config.yaml
n_layer: 10
d_model: 192
norm_eps: 1e-05
rope_base: 360000.0
attn_scale: 0.177
parallel_block: false
init_out_by_depth: true
optimizer: "adamw"
beta1: 0.9
grad_clip: 0.5
decay_fraction: 0.818
decay_shape: "linear"
batch_tokens: 8192
seq_len: 512
train_tokens: 113000000
Each number is 128 + 24 x the weight over its row's rms, rounded and kept within 0 to 255. Layers, rows and columns count from 0. Numbers have three digits each. The size before them is the row's rms in percent of the matrix's.

# layer 7 attention key, 64x192, rms 0.0899, rows 0-63, columns 96-127
051:122141141163125115174100127148143129118093130135121125188104155122110162146156108127168131125185
056:111106131096194122152144120139140153129113136100132166144130128117148136150130130105112153134130
104:141131120150096103074093143118098086139111086102120115104115159121143157097148121146159122140101
043:149113106127111114128095122131109103099139103110185142130085145083146136117126139145167123163083
046:126126120086133131071170159122085134128117153147119126134114086167099171111158118186124161100182
221:124126147117147149168159151163164174141196146156123145174123138142101094133092135075143133104124
089:121122059154144138149110108107178142100106098169108128133133082135130102136097166119125118131107
091:192170187122118120130119146047131156099163059122106136121110139158115108132112141126121129112170
089:077114120114111105122156149131140130145098117130122150133142128158101119150163147088173144110147
086:166148128146112167097114115118141180099125145120143137125149154091123129120189130100154141102110
095:081077111090121165098141162154159155107137120152106090148186142168147132145152135155139118105184
095:106154110114120158144126139107119110099165149118109122109144133124126092139118144119111114119097
092:113152097104131093073133127080149134144107177154165184106124160120079136120132127156105125140180
093:100161124119144127124129135152093148110110130106148165173142114144151114143151111139088147145130
090:120100122136134126159088112123114150149142129142120158104175138095115128088092134109163104160121
092:119108119139134151140092091107124136125116095110115092128116156119098146192139143136115156137122
094:122119111122129157100132155103122143146100139107070129107132119164141141136184105164096161138128
088:162142162121135125158098130100157131176145141105089152135117117130143116140167094081132130108134
093:085092131117120120191141144127097163108148141154132111126145144135104142150116125115080102121136
087:124209154102118078161156074129095156161102142132155091092147099124126134099114156144156094132144
086:082105133120109129135116124125133134131122106107130131147072104163154116164105096113102136144105
094:150135129126158100123107095161130150144103170176134129135114172180107132127115131136133113106148
093:169106158153154094119102114107085105121123131146162135096149119129121167109102155104115114116126
087:165178111150137098094147160112094138113085154154107135162136113133136136153145112137171143122131
092:099145134168067120139110114132126128141151160129136153107125141118110107097169148112100126137116
087:157166163115142121127129152130132110127096140087108103130121170128164150090092147130086120121074
089:152116061142116135157124137156095153072140112100138125124118173132132097148112137126144124138113
091:156160132158103091168130119137147120129104105114115111098109154132127093155128120118154141181082
096:111116121148111152170136106092117123089115104122125099138140099092148104143142117096103126146106
090:134154094162139095092092159092099150131098125159101076172146119146155101119119113159112110131171
094:102146138167119093165161126098163123119163107130158092086130136112132144124133140131167108110161
083:117140123158128135162176097172113109120136140161128123156121118172138125166145086121109183172167
047:121122116143126123183124174150133151157182158165108121089132114130134118123118128099062156153129
045:093150089115130120165118137145141140143165105170078115097103159146114118119123107099086135144152
054:104114103097159109113156129171150167134134130182112131147135126138116124127117146115114122128170
071:117111148139184139093096098096071102108078120137133142105143135139142148110145150136120111142113
151:114126123140088119130144144203151148150169123120138127166103146161131106143148125089165159112158
067:127089152152130151134109104148114146107150100151106121138117132113140086148119135047117105149088
109:109168169148129100160118109127089129152126160179141117080149171123107121147131108109104125177121
110:123133104144130104116136136123161114142128129161191114082108146169115135084124139126145130104174
103:122135091142122109135170167122118137094121137091147123123085131149165135127115077145075124112175
110:149130106140111117143169146169167111152104112121156113125126128076128094103144126114163111147086
111:128129171117147113114099161144149139112091107117100158139087092155113133099128145106107127119131
121:095090128091112185101119138159134094126107136074087131133138172156131162157173101133131137122133
112:145106106140100100128095128092119105144088096149097134137113091126158113150112092140090120161130
110:131142131135114137190147108165113126145142137098141156125138122104102157114152126129152142148137
114:141129117143115127159147132156126122105132104114139112146105134153126122147095118139164116170099
115:120117142151125175180120130123079160103118108135115109144110143093145124123121140129079082144134
117:149132164100106109091163129083120161142134104136136126113152142152099094170149151120134117107189
114:122073086163129100093098096095146141149122078115153118105152136092124144140098154147175089127151
105:118113106119132129129126165139101081116154121158083106105163135127128116132127114120164143142131
108:088125147097121058119145136111142115170116152175116151107115097119146095106130147084118129125148
111:108139096131158153138133129125106145130102137107125096130146131117160134130099122141131142140086
107:112129114123147145125096110101126114150141140108131171089120149094095131110098121105128125149099
109:084157154086120125104143142154126139112153159097150129141142127154150144116121101152111123120189
102:167088095166140134153100141106149166106123182186082106094105165144095103117118131102135106100118
102:132160151152146095110141144115154074115162140126153097139124153127102129164105080129133148124130
109:122089129140136120130098124116143104146159149114150107128153100125162127109155103108093135131110
119:133137076149098142145111157148113135133116135114127134171143140147134109132126144136139106113120
115:134158112101128098121136148131130170098098133116100154163146098110159166108130116133138144131102
105:085140150132101112106075114125139136146096126102113115130136116139147091141109138126141103116095
111:114112075144117108100136134154109154089114149154171161168136157129121123149143126162099108153131
106:183141136092156108119100138137089153138136139146132124153112152124135137101027140109124103121103
113:132152083137160107130139121182071084099058136142138114142146118116132128148151098113116159165109